Weights of a small transformer language model: width 256.
Each number is 500 + 25 x the weight over its row's rms, rounded and kept within 0 to 999. Layers, rows and columns count from 0. Numbers have three digits each. The size before them is the row's rms in percent of the matrix's.

# layer 3 attention key, 192x256, rms 0.102, rows 24-31, columns 128-255
116:520485512466527509482458473490519488445467483476486498453488539492502488513522459543510511565520452495512529483491447520538469503500514526503518504444474496506472513528461493523527517500501521509530499494524452471511467524508515494517489469457499485485482503512516505483500494525506511525480511480473450457487520504496465533497491502489482484481463485537489469490527553463498505500537
124:515498482520562503504478525545504490529497501491491515473505503495511517476532507524486494502522555513528527479488493543500502502482514518511485475484503494455524517452513502495519480495484487507478441478477528520554517438487497505491468498522490495493509479514526496503553552495494508457471496469454455526470493497494489465537540514524511502546512497548503500502485507477493502530543
125:534529564461483502470540562515506533520446513510504493516478527525461492507541505477501522533499513521446522459511520458499482506474480482534475491513502503442514520482498509479466525501509501528491557549497475504495449469473508491509486510484569485511498499489542505489482512498513496529535503506519544475461513510480502456529499510496523509515502527473528481494514479525503459482498
117:507515485487466475488515512464497447492526507526495515515518446477482489492523497546526496486525522515493492511515462459504469511522523511503554477511448505502525517508525531515465468498516533502471507494489544503553501508523492521516517517521507540546500470520470479479534554443489483549514467448439485463468500477517472521522507495501478511495473474500467518497493536494500490519488
117:483517494508488505485531447452506501480484542531501553520481504498515526507504534484523510490495520519481445484530514544524513508506495521452457499476537507519536516533463484543481477465470492476530545534501524498481506527502483526524520541494462461516513530457519469494525487499487505473491454494476495510486488512524490518545484548475473475477490492486495490510548528477523506494521
101:475499493491465489500477447506487476527499497485504511559475485477461517512470525496509532488492500522439535520487508538482514528462495466517537485518562525523524492492528485473490454519487497491505487507522485477494525472475501511578486464468513491504509530504461490524500464500531521511541528481527480507519498509459506488527535478501510499457532522497533504492535479529458538490476
113:516471463517454512508532509482499542510517473463511497521516523500503542486495526492511496459470492517471489491515530492470498502508534502485486480519486510506444546456481514561491534544512452554509494475507510479518528514522525500534494494485475474494498496526506497513499490516525506526543539499527496456478477534520498408542467495496521499468530508482534481475460505520480488460537
116:522501484490521525459544550509495504490475484494473471508503506477509510506515523448516470456483498472507482511488530483493513498524503484485514502554462490468536522487499459523521533475487476485453502449517498564509510508465459516489497520499531517485489513496451503493463477549450533473490498512524477482509504499551449524468500498514506497520530519465509473530501510530466526526574
# layer 3 attention query, 192x256, rms 0.103, rows 25-31, columns 128-255
112:524505496490523523492501505508512500563517477483489494506499501524524504466540502559479513497536515451511557450454522502485512517480514557503492480508501515489475509472519528492535449487519516507446498462486509512540511470527521505498486504561476482494528498467519501510533530480513491443459473484431453507456520469524477472506507526556530514563502513497494494539506505502524508517542
109:519530542461490529488550559514523516508474502470515476510504521511496502490516483464541491551477500530477509490509554459522511516492529521538498500504518487448516490510544499486513516500473493517523524500470492513522464525496525515487485535481567540511500543493525521467491525495529486548516521475549534470483526527496499471511516546503512513504473529473519502456550438498511486500544
109:510509491477488479488501497507498497518529475510507493504534476475497474478517501557517488480533508508466523505505453471525502526485501495492500481493429509521535522511541497535455483509482508539499502516491532536535504507521518513489530504508485497526493460517523522494516536441521485526507469491430489481473523477491486513505465478474481514481495487479475486514485513480510496523508
105:525537497497502487490523448439492503479498498510515546521514508504485494453497525505510502504507502532477452493554476546498486519483493526473463497485493467527547527520483474547478484460485484508531520513535509506503488516487465519506487514473457489544476508509503500527487477474502553489481488490507489474505551518507503495497491511481488506450495508488501477506565527462513515476498
115:471485467475478449507485432517474488539508500520507503516470498493492468506458490498519497489471492470411503507454478546477470512486486490501512526504553552456501490492490460460475468510478497481468464517536528508492519497493530523527501484463470496525490522475472495520560471496531559540554531488510492504513465492497489494515514446529538497493517468535533522545538501510481523515533
102:486489503517445534531505495513496556521510492462510507536511551494488528495457549523505514490438487506469461534497526511481502471506512492540495490531471493528497523466509517547502506530518483530487504484508468474509520478501520513494512527494511549495506531539525527518488457471507473511525525480490502462491462542532486431513486531503560479461525486477565512450523467527492498477526
106:485515493510507500432491528492502496504477513497494516522503483518530489525498570475514491481526506493479496506551492481489515540500495511484494541525484517505508522496497480530522543457455488493434508496541450536530496505504467479481517513498561477452524502494463488510469475579486539474466491512562496485478479515539459512479461478514500479495522527480533503509496513501452517576517
# layer 3 attention value, 192x256, rms 0.0703, rows 0-17, columns 128-255
084:493498481505479499499465505484492492511496532509510508538459498525540492487484464494508526488511497481501532484529546548458485487493474511548488486517529499476473505529485477487465487494479492494528518510510509522552480462502538506484499472506500463502477500482517495505479484479522470481460532520501478487458527472541481509446496492494542465515501500508540502488524480512535487467467
087:524504518506464465505481505501497483488480503456516507524521520500494477495527554522529523517482481471487563507475484493517516504503473467524481536515454529466484495511462524504447528535521502491520504458425497454493493479518461506492535539514542517474542499525502521523488455467473483498506477488485513441500489536479495508487487519569528533481506499439453498499463526496468496523533
080:466518516518438537465483506499497567530466504501476514567523497517531494522468480513500496494541497544535505533510498473524475514480522502521500482479520447512493472508469488493527518490484457538518490528559487474473509517494459531495482471547500499528491445463483499472477501477525513506485468483497543505524460521534536505534486475527504497502497443484475499477549496473507479451473
087:447494550510521500530516485524472480469413429512516513471473466494499504516504508446485497519487497516476513481522498483514538501484531505510492506494485446511492500520522454482503502480487487492507496482482522486511520516515510505456535467525475481461524482481513514594471514476507479483484504462543496488499545494553495471483486454488482512449498479522520473508531505499477478547490
093:503475450476508513470492481476504491560557555481518490539514512523502526509558521497490545518518511533502489513508529505550483510490518467507499489494474521509451484454507484498520492514496498488545514495475507470531496493533503516492492503472566530473496489532508537481487488472512536493518503490495551543493505489487454474448461491506532511529466503488486474522466454517559502520492
092:522482473489491520490477460460520494541536512514534489498470454514498507510491515482482469518489503499560523504508506521474477486517511517526490508510534546470498524483461510490536448488482500510536519509477499526547492492447538493516479469515503471483502466489516539480463485514486487494463509500515478460498506451492480513477511520525534487474530495502563463535489469537510478499509
082:529479477530456517518535452500531472520485520531551465496523503508508489527499523523489495503483498453513518546446484509500523502523504490505506555449458502502538506540472486532507551495516469525470511492500500486474498508512512501478474513497492579502525496531502526493473483466507482508501491497531489477512522478453482453450486474525468513476499510513452521529467523472539527496476
091:540483472530475486464522461501498505484482475526474512523506523494463502512476511549505474518493502491527483502480516531512499507523525457505496495439490526502489483528487542532482510519515510504498519558466538558524492511501500505524497496468518480502523482514512546546549467445492526519552486469485502529481506514473459521446486482572496493500527486500482549524490476516527496511523
097:494528527534510499475520535522474520465486468496472491531512575503509516503480507526495507504504505540489498522465507483516514488483518512536485502488492482504502489540494493517492529497506495478489506453503459451472506495521457517494499519467530535508541541481526490539508512464480580494486441500495506546551513539516509498526523401511453496488481482515484507497496557500455515505467
081:489468495514532526489495487493475545476565498482506439488513444540518526458483524501504477484504487515506515473543514467510495560468448579506519518502523468508480508491486467510548507500483491501500484487484510500474505491497548498495552507499437518523533482494478474517531540534489519518522472495510466534526499499498518497520491488507466454530521498480521536497463485532509510491476
082:493549512495525514519511500533506501487463427487489508533507470502470504489524477509465481495493483521493513515534547513517510484500484519472475494485476476535475497501523505512519535465477485499489524513499495454421538454478513482491539477520489475501504538486434493514528486536486545491502473465496501537499544506487497507540479482513484529523494536516517526549518531437502485482519
085:502509540488517514519482528506505506477460470466494479510524469506503490494478473504528557533457495547514508482497537465528520458471491536454516555504479488455477482502529466484460505489516491504441459499512511487485519505457484488480529519541472502452477550458506470553451521493514503471469496485506479509479527509472542464501541455417479477550530529537461529537505520497503495495497
084:492552493509519513493485487535501493449459502562492507503505516499492488471528504514547546515471497529472478546568507470487485482492500466523492505461498486514498502524479517528526472515525512486503510448511478460562482499522509512490523531587514506475509517538479488510502465541533491501512519478502553510496492479477489500480512542475474530506497480502474468508478524496493515522481
082:541557506485507505511518494532491494520520531470506511502510493503512501494538526497504475469487487494488531509511536518471460535499489481533504462542508453543518487495462489499500505488508507506507481527498516536510504495466516503498502473501499509500481531523493525529485508514538498493489508532501510503503487527455499520495484436479559448428518474464526501508540514504458484484488
083:497486517494510494532488478518500488468473509541468483512564528475496492514525533529484483539513487463527506519527545479558496493513516517505505493492504505505475500523483512539514491530503505479504488459519533471514485485487470541471486506486511509515469449526520503498471503475511500488512462498440513492487495511511459470513546552525496493487479553491524497466459499537537505479525
095:504471509468499487484529522525494490521430463447489490525530495507491533538455482526503512534508509512461493555518460500499535492489474528518489528544506482523530502516573475509466509500505510483504506495505492453487498525491409491490538535504438565501542509525492493506494508480476516504516449481469501515532496546486476499528510468473451498492495519540463527470486533490520501501478
085:503529499482502507523508506482467527509552531464471513508498517547536493501471522478492550504489495473451479508474473489530478501507533513550508533479508514580484517511528487482563464498533483501509502504468484537490495467509509472483487468510490519499466521461488529506507528550531511454476507499508480485503489505503462487484476485499508496527512473439473484489476503517447476468505
087:488510467480536495477453483505489494482542505500524471501482495481511479534501499504496503451497485498520487514548490476488532482503492509445488516523528506475510484493527507502524514488521486517502463501484548515482514530490469471482501486527538513491511448493487482497564510490511525493502483511573483506541493478523531524518455513462483447479509522498513505533500524481511498471477
# layer 3 attention output (transposed), 192x256, rms 0.076, rows 0-17, columns 128-255
092:540494513492497493522514533468528452476500516518547492497554504508464536497530537526458502476517501487488513490509498507519445494542532486500507526491511480525572436484525512547501490477536492521494458480505493500495498531532497430518484490518508511538482521521532493455520493488503513486503494480511525525480486474474470532544465481502462479515547481525522553452471521447494462511503
087:497491505480491509471533488516516548461432519545425535484496532465526492499507480506452505483527500499504459496510502489473489511543490508489493511467529487548532520514527487449520480464526531535496511483522527536543473556500516490532465481475451507530539518493516520468484500523466513488502478516501506506503543474547495473504558487490487512506457519531524501489533483516493512530479
081:463499521512503457541507497521515501505534484525508506479488480493453506484495492516538493505487498532482493480493486549473517496555507519461528504462452537530532526500519491517481483509508530480474530512499500553487507513490508528483507543491462511509495561485492511488503483516454500506478528477510512489460530499484463522504514521525529516479430539464486498467461486534540494454487
086:489562503532490506519500517512489494505536508475492522543516516484509519465498518573473478463571505507468492499514466470483494503533514501472500495507516510508518487447495523562468525486496492466475499517544478542494506496476513502500485523518456476487461532482486535474538506471497504456497482501509511546513509494489462505519479519474482514482482508487513494497518545507464552498479
089:451537484549505413507469500521483497505494480519480456508483523475499499488478466533497492519483498486503491502464537530490538472498482520495467530513495505503507490523528513485513501499520508563464472507505517524504528501475512567469517475494439478522464505447509505525491505512451502506516504488490527501468520542496552541525548501536498512521490489483486485443507519484483499518479
097:517494513497492509476514519522504493454448513514507480498519483511511493540516525503547517491448499465467492484520515537482443522458507510537482571485443490521492530504510558513511483508511489477483487471506472479511477496513482517508523495470486488548469492504457504443498476487493539453545536530488476491479497447527527495535528448480535494528503496490530596499472526482486500478504
086:508513534521532510469480485505469524459518478519459539479518450480488508530504449502514511499524541515486515484489514487504449521517483479489461471483516519511470524501514502487461459510519543518505506488476474463526460514517531522487497490519486470512505463503464531476493509537507468540537500516499543506460558470515495489506552507511521479470451511477479509515479474569497485499515
083:481526505510488524561527539497484479505521514511531527497494520504538475462540502460483514483516474510518511498479491499464512493540515489485523488508501530492494528487512470514499515482479488536479515483507470478484488475537545501481518521515475483424528510494511514505482519529519474504475470498476479506486509519517496502538480552508489479500482496502498464479505541467495461506481
106:508474478490485519552491477521484492534514508457501525518470528493484491491484485514492487500534512496546503471484506432510539504512514501506532454502514459487511492478506442528492499495455503553534504507471517526531481505504507468542509473522491484483531491516494507527531544565496433488497498523489522513500478524446490483483482534473492520497474479515497462516532485513477540506524
083:473501507509463498520497548504491494529481527497551504536502522461516517491496465518479502513532525506492495468503501500498474526449522433510490505526508504457478550516521509531489492544528494475497544487461494488505479512491491419497418498491521519512500525479499553520537497504502507512497480489487528474480443487514501545536538511527475503494505484487478508501524484491471509470481
085:467459492493495513512445529494526494537457503478528528489469495522530497541503504507480538489523541490473494510500519491459502497525504477462498516532475537503485496514543483489479496501473506518470463511529489499504493512473518560526473465517509481480468481473515502490555492484531429554473498512480519507516481474530470498468500492516483551468479528500492467480519478502486481506502
082:486466488512488494455500494505495491530539530464477501503459482475497519459507501463497501491474503519551459512531471494486544491538482511517477521516487534535486539514463495471505473497504530531546498511529499490485508472524492561515499521456491512540496463501466500524482505511533509464532512507553486489513530485538492509508512573499495529487473545498522461465499502466448530454500
086:474465513484479485519439494503550496464508493447467538499496490505477481498506488502468444530502511425492482483469511526512503523487497486535485465516463494516479540500544477516445512475490527549511488551492499464477508505501565520548511480495519530494526464497498557499450485488504496515524467513548482477495502480511496494464539493542536518509504521464506513505511515541545482509500
086:529506514479521467449503507460488496479493536524498520518495490500477490528487499514462486512503506526493531499482514509524528536475525497515488516480483538479504523488514575497465500503489495511445511472459470489492496492488501527463495476505485499531520494511512487480537476512469515528467529497480498493507515504558521502500527425562471525478496479507536502462479500512551469499483
089:506515435493496485479485513476455506542516526521530502479502482510451523469498496482475482481515524549486478463507438487481496519495482538487512481529524463475484450456505498503471509548495504525534463513475486477484504529512534443480512496506487475466512564479512527500525488489536477472482496503558485544493499528494484547476496525521491530499502491525473474534525489505441519566505
102:503524458513468535498502452491494537515555493496497500502466535481512491467485480494473505466541474494531504472492471454524520460505480520517524468485532482463514533504449446491552522487489515494501538507498502488516499466504535479539476490523490486500501577469535541519522524540520438476483515508498490515513504472483493501430494549499484520537481493503505475512530499536451530494542
084:477489477501523537501537485533479458465469517539543492503485485528456525499512535520499484501489512473529523484490531505458506520518481505466483494483511495473481499449502509558472490520493524489453490503524503483517461515466462505499497507516561494547452482575530502528502480464498502486515493493513523516496485510495471528482532507486456462529536454577515529534508552499512490517519
085:519490479462509516530485531499466486527484457515529501511520566555520551429511550559523543538521506472461462491516497465509466540486496480506496470500486506522525491530477507519509488523499470473499475489528461507495490535505551478510485490539451506514514571526556491542530502510525484455540486476501516534499489506499486497480480501544462493524486478503510531509487490475457442553485